From a checkpoint of a small transformer trained on Wikipedia.
Size: 19 layers, width 448, 7 heads of 64, vocabulary 32768.
Training: 484M tokens, 3689 steps.
Each number is 500 + 25 x the weight over the matrix's rms, rounded and kept within 0 to 999. Layers, rows and columns count from 0. Numbers have three digits each.

# k: layer 7 attention key, 448x448, rms 0.0481, rows 288-315, columns 224-335
# q: layer 7 attention query, 448x448, rms 0.0491, rows 289-316, columns 224-335
k288:518516480541484501528507493454493529501506526445489512494489490490459482515498516484515494527492496506466500529524515540515501479532521523508454469505494520510504479497495516501451521521504499474529507486556495556482493488474489494527505500506477460503490500514529479502483527485510482514494466526473540505508477481542463481510462517450
q289:531549518524495546543505519457523476524516492511534495470532495502490519549514499504476493495487539491527499511471499464509497538510459507456510495491512501485492538476466448468466531455493533549489563469450488577515476535475536500456508507486502513495510499543511544452521490492520486493458516462514512468500502472520498547568502480525
k289:475484457477484533495497487523493491459448516502510465565495484529467474447497452519516508505498508517531501486475483449534498510475518514484515527518485521464506483507496521487516511508493537506524524518527495492526496506549504514489510537472504523487515508523519472510493492505499470529465477460520505534504518499527510515527554492522
q290:467493469507477533523465520504545553506477510520452507525462505499516512478482519519512504472508535447470476475501492467500493501503474529551466508460457471526525478473468531480529532528508522517519508512519476496512472504483463496456526564516483493523490537486506537534535539514501479515499513462522524521532488530484470496514540486438
k290:501499492515458529481480481476488535515472479486557512579510513470527480474506466491484528504503504477513511460501531476516507474526483510519530520479515497486476512499447504479492497478460484490530502523535478493491538469509478513488517492501534485494440526504525567519522449499511523492501476575504507529530462538489488488516509496454
q291:510513481540512478494519518490532512455506548482481473462526442477431473519506482491510442469514527501539496492499480469492529556528538521480467517515482505498515554522462492509492573496508478518513478528512526505500517507491520506484517492517489544523490510512486499485491485514515507487462499512462548495470475488484504557517499466512
k291:551489512486495473478537499478511504521538518483523519498510480501493492502510513512516497519520495504526490524502520493525505526456494541432508469534506500513561505510487507492511544484507502482503510471501495525508489446510474523468481488513462502510456486493474455523486487483488537489500483455492457560517525499480533540470532476541
q292:456497465507490522541498473467531478469489517461497524509498547508515499473437535482500477518493493506427507499496511487503496463478511533511448511517486444487432492532494522489517510499477475494537523449509437505475493496494466526565484507526490527514488515476528528539484523487480471517481474510495447503494524484513513499547458483504
k292:520493527482494491512534550497506515502487499495488537488501517473552507472493562477500513472507494475563524474498493489497457456543456504522487469502478516439515493499484502453480497516552542514476463487454562511486522515452509474523490471478527469494502490491465523537502460497436549544488522472531518516475531491479472459493467543498
q293:524528512541525482534508531485459460532532509491505497518466484492479526554522485462475477503512475566495540525482487514483519457505503489490483481484501540496526520499508466487519477475525540473547480520557488452467519513509483445500468480486513530515534509514550493438479495497499493549471526506511481491466509537471516507487546499454
k293:531523484467480523510519564457508521476494537449450505479480501529486497505512451445529471469483556498484497505524522506543471556516515535497552459520518521496481487509494562541479510470475494487506519470487536495500476479469504487520491531475523508472511561507463483484478498472515494481489497521452518524508475505508516518533486514528
q294:511492483519494491472505529504503479470528521537467514515447535532497485504497509487492462516478461523497481490476526469501513516503494448496493460447474431496474481508484531491499493514479485434491475491473487454519481503469492473489493495525522508521512541493548519550461513521431461512516480513462519533481480513514474457483491522472
k294:495468464519499514524463519505489482499511524511489474469497501470479512512470506474506507501474497478470492504516509504486496556569501474537487501468512510524497501505473528481468500541494524526511503512513495503490527543481493499471491512496500504519508514521504527534467493482489514498527480499513481500500455493520519475499462529515
q295:493492478477517514500463493479459483509520494551522531512518502519544501516509487521473499542502509466485479483532529489513512433517511495493466459538465513497466460497527492509518531488527417501458528518467477524460497482494452550518521504473508489481470484487507478534481481504485483503507474520513530509477486536496511489493500498469
k295:494479482497501513544497478536520514499496520486513483524462523497550489507499532463493501502477465512506513479520490465467500519535477505503502509479495448538490481453524484484489469502466532504478480505488497479485513530478507519486506498507479527497523503506542529520525469460480486536512492483496473505491467485540497512514525493519
q296:495458510476505431520492504501496497520512504501483487520454512506514484512511467476447510481517515447525476492507503515511505502549546479524486481523565523515486501505458542508500508534532533493506507500554513421468495495522463509551499429535471506522512508553525492449517536449491492459509517480499484503517468450518475527468519473477
k296:471506506520484535517502506521466504489498477472499515498504491504503518522499455527546491509486466445470496473472492508500490541516493480465455504531475504527534538537467550487441515484461496530481488509496511491431535460520505506539536509530476486510508521517468464478474497508531483460532483506504507579525472481507508473519487512446
q297:504507460481510511459550568502556455503484475467514494507511495473473541457518495523489498545475530498538506481533472516543555502488529473526516487504537463508500523491489525532460500524496507491482512533505504498555529492451517524447442497454547499487485490521478528493489521455482483536462534482457500508513516488508469475504511528477
k297:540475485466537492487467501467505523517487507480498505479435515494520501556496499469524513527484478507502522482535533458512498528527493496426572509492517506510536504506472483496491471523475543524515490473491500495546467519467498490478503502483492508495490489492532502503489487509492468502464466519527430499520487530527511495522523532540
q298:499500505515523483514498510519482483533498480521441463556501494500521520509489494481489508508496515479468484508527489509456458524539506488546559560464499504522460493456513510494507506542502487490531496461518530479505517464522524478526494502539558476502504539483505494457467472507515497517509482489512477487501494516515480534480468505498
k298:473499442463501471496563474494485521513529458527483480527525515493488461515554462516445494510507501463471452480471467482544528474556452491540485494524487517509491511504479514530470495495500441480503517494520483459480471469511503500509529509489449462493513475491484502478511532477541471434483514555556505469488482480502484543435479525502
q299:516514529498522499472509527485477470497517496520508518464510525530508460542489540504497500510469521494476493512534477506505502500472535502486506517527523527487502530507477475546503484534492519528513512482490498516498513518536499441481492540535495522485509491518516522486479553490457514482466451511471519516505478533494541517464483448526
k299:509506532502497489565475489531485475486501502483538490517518483511491543460513516545515491454498506492523533531500501469493473514516514520497487466503526508510450484593500486489477473454517504498518454456520551502541476504499464454497518500507485502520500514517497501487533500458540519522489473484506490558480522535530542517506487530508
q300:473502512444496534517504528517498494536496505540495467451504489529489460520473499493474528554521520502510509512521504515527517504474476496466491482536521548521443537543497517530526508508503485486525514502515513514482489541498549539454493467481508482514486465523522496516495514498517496520525524524463415479505512456513554454481499520475
k300:504508502529462488487490500487502476494567491514541523503489505514459489507500543524497521480472469486513446486540411546511520484504509484480455478514523465499520513553482503551484472528529502486474482517524535472503461482514475499524486505534524471486504540507484454483505471494502468476525502507513505461511512485473464508469507526534
q301:508491543489498481461522541515493492514497510503496513476476470544536479516489477543536465490480481451519507541505488538518554512517519442461524481515529495476459571516561531463527545541539538432482509509521495501501460537486462494444453490453512511544521549513492468525513522456489504453453459540513509522516474444482433548468468495525
k301:493523483504527482546506443519510513491496519423542490510467479531447521523468489524511513507469457483491508496508509504480502554513493482506488550481494504525491494486537472482486522472510470519480538461492497491500518483542507504489477442506487499571513491534490471473518460550499483521495491513532503522500455515470467487546488546507
q302:470518486534523456463512502505496523479525503498498476510532475506510508440455458551513491462505511468460531490504540477471519454467476557495527523528521530495450508515481498437566502490513555491504499519513483516459500518514504468527467494478488513541507501500488550459487502526523517490470499484524530441520479495515507522521474460506
k302:500490482507507475531526514554511464507466496497470488525504485538444526504534481511496481485502506551506490511513492473510531502555493509460522480487513505503508515485519474521445518459459458476490510501536502516539468498530507486462503494468512538456501525521525468474485446493496477498488507495475528471517516475442477480470521496503
q303:506442541475516552493487559527499465519530511469514483473522520482473481484508533535518486495469498481497527512500474473519494487489493518507506461409473528521512501521461472534474519527495503481496514504537501498503508509465478470552498468453451478502475542455463500457510495492528516524552542476540497472473476511496505520487483523538
k303:530506432481481498459508514502489480476450500454518492506476498507552480495448551520477488479517492482508539533495511461486478504459466512493559525474521537488520522472502466486536504521487469484500510503484535517482493518505526470524463489498490471493495532479488506474527508498479478527493509515542523519526448526505536457505474456477
q304:502532463498454454500493529486516504478496499519555528489512494493507531476535469476505469445532561498478457498502457551477503482555474472463520526533518486489473513494497529477468461490491543510496496484532509541469538533507471503516477501501505562492481521508487483503454523474470469479514454463485499512480491458513523510498465511484
k304:494486474545545519513483499511542535494512498490499507522444483540479508501542499512503444538507468522491552522510466513521453497486516483507494492507470505441457509483531508472480503526488483494495543504512478458488507447460431500486461505529478444477504498525481493500499506486510533518500510534479466545481504428516469475492500491522
q305:485521443466512481469503503483482477476483506504526436491456507481515475524494475563512470516516516451484527522525465504488462453533481487488525465461499491508490444518480515480505472513503457451499471503497487473473454457514478477475530536499507468472492493482485518486453479472474496477488516511525589502512478484441452505491496494469
k305:484506471521501517522516448486501524490453527480502438475481508479503486510469520515505459542497503507472491483542470531532482520473522480508486534510549466506519489464460466467509512506516476492483512498534455475555499491497509482512529478533487463466436486478517478502495479522436464537528469526486509526537475483497482511517491485510
q306:540517479505462512514503532558489465515562525543514530483472492478553498523513481463537479543521553515470488505466531532491514479595440455461501461526523454534430492472483548510509490464557545500484479491525526484494461461474473523509507507500517511546466514493508454503475465486487502514493497504473468500519531479536497426500483491474
k306:471468500469466495532494471499458523527524527520505527497495494473460546507522467512530476541503488508494484523498508490489478502503484485482483513545458491539498474490496483478491521480475511481479496518523509484472486476511467522475467494515474465538471488514488526508486465507498496519479450505561472534496511484460499502459475541487
q307:487452507550471476538481511477453523533483465500521479553475512538462531495541504521496508513479465519529513464525502524499468467494518477494514512497499495534574518523452520536448473473513453506495545471480478495518484497491499522491564485480506490474519482506481491497536531521512494525579492467540468545530507501465472483520512524502
k307:524505488464488501448484532497498535488534478509510500547479457499507508521490485468528499512498473499478494522479536533504500474487489481506467514520496499501497474481514557522530506500512500506501487560502505508519528502499503518520467495468513447502517495499500509500540532506491527522528506495482508521464475486489504481534506465469
q308:494525477518519463527479462477490502461500489521468515520491518495513438487541476425456506489510477528518489453517441471500496501503455460549473469468501512485440526500492522472491503512483494500499538497513511480510533490488508494485462510490438501517483535477549537520503483463509492473489472506463466518473477488494465508483492497471
k308:505430481488481501495508521522515533511498465512492504458496492464533470507514542481461466478495513482517480481501513469518527546497490471488477485504521514516501503454497522502492509556466481447521484523468457497495523504524490514516514558514513559478501489504475488533471495511492502464522505521498479491524457495496522506538516488512
q309:509514500483510497528489522518506481553540524506505469515471514487499502546521459512447524515491534530485490469476486476445518457522497495479521454525463485482502498487466517552501475505496459478498466447502563506456528496527512526539475455507515524500471515500463533498491438492494517493475471545495520513506481494502533522490480483503
k309:471519492475516497498523511473531501549533531543483445525468536529485493538508494507505502508504553525517510499501499457491509470471558491497530533490511425494519479494527512513488520537484526484482477463544478466525467506500485510480488497509454544517532515440474487489443467460506506477483486525521489514496527463476509477467487503532
q310:565494518483498480511521495519500474520482530484486561467522457512489560541540510475495521505529478480513536518451516521446479545503451515482467512497529523505518476462497483473494500470542460543487426544480536522487493481461522516518507532488439503499483511506505479505490493479501512538516540502499482506497529491526527541521529522482
k310:503500452486469470527537505500495504487485495500484502462505523472520531497493447505509496512488554519514458509476461538489506497523449512544488506523523468491487507462512503495503550482510490529492510511502510478512514491494517537520452500495508471493480527506486497490487529522498462507505505503490497465484543539463512507472533477542
q311:513534499491490507551516462494507508537512529467507532460499521514474524494564519510534519523496540529536482484519484517506494528494498509481487492508501500508487469504459478503496496498514525473518461493479519476506479505510486502494500488489470525512469453516476506453530446479518536499462461524514476429510489508487515546494503477487
k311:515490468464476492471500516526462487484540524461494507477517476516539451479459477499496500508496553501538479537511487522446527513469510496483488482526491473513466460468500462523497492465503476459492465470505479524491477507494511468485483531483514509507508539552502487558533524519484490460527521515506461498549512519497477471482554527504
q312:505510476517460489497514532499510493512525519523500517497464525501485514524472461470538462508498488498506535488482524521497523515475515490502487478485525529511473484491541480506521465503498451524475526517498507497520493516473513504481478459503492484485472484532513501526473514480493508618546499469495491479479525463503539501487503543467
k312:516490494500499486502475487475547513493484488477487457443484473484456504514491470476497482475459567473528525481496509505484491482500475542519475531444498480511517433472461513467531500520488520492541516486489460469520512489485508481535475433514497484440514547500476526519543493509550482484516507494505505505505504514525493475442484522509
q313:507447536536499555567510525494457506539471476489496519567516525450461568535487493504475502500567491519531486462472526480510491507472545463511542498513493468545525526483454529527505467510476482509588472494521561443531460555501488478495512550540515545496528530476548480514493476548478492521514487518538511502497478521479525485486468489521
k313:483494508459475517489494477529470506529495471505461513514495498547475548465473480514489505476533525523498481536501539474466541498553520519511477498538494476497512492501492558485464521535488513511559501507498514489541469498495508485479515496516467490541496508498481493477493501501512530486458505470515506548514524512480556470472513483510
q314:527535445531476493519507490507528486493524514521552508466494494484455545495533459461474470509492518515501515494478451594459524485488467519499470502568502553484481526494541524476498479492525495529493486469492541497512517492505524413498520463497477525489524558490514504462493501470487516515528541480490486515501513482509505543505511514501
k314:512511507472485517495464514548522493468504523470488517494475483501479486523501533515487531494511436488528482525505465486494514530472488485500481503494494504499496457521484514531495510455524453479516532488512508497451500513490445529499498464511538466486509506469537483505469518534512510498508484478495491537469533514538479474487486491546
q315:485501544514501463489504486512512528521544486526501507455437496511495424481548503520509453475483500541501492531491514436540505518516495479493516479509517488476491517489493483465511534507507530499491500457505500476496506487496458501506468501460494488520521542499489494531531540468490485484517466522490474490536493509487473536498489492504
k315:525484495516508549510489571474492507515541513534471480500502518508502535511454493503533548555527504542535570511472491470512506496462511480496514509489463545462521549549511513476520519479516483505530485523520459520469479502525500524491498496505511458517517501503472496486483512484507511544460484522519540495527492518485488519513503483456
q316:519539518458500518532530506509510530482514455561497520525464495472508487501507473487483510506479484460524513500479513478512518549498503454500526492474503513491522505540502516556537552504513454534477510507460523524547487552482480505460521515574496505474492449504496480469524470474477482494529507470460476524483514508517474521487538474479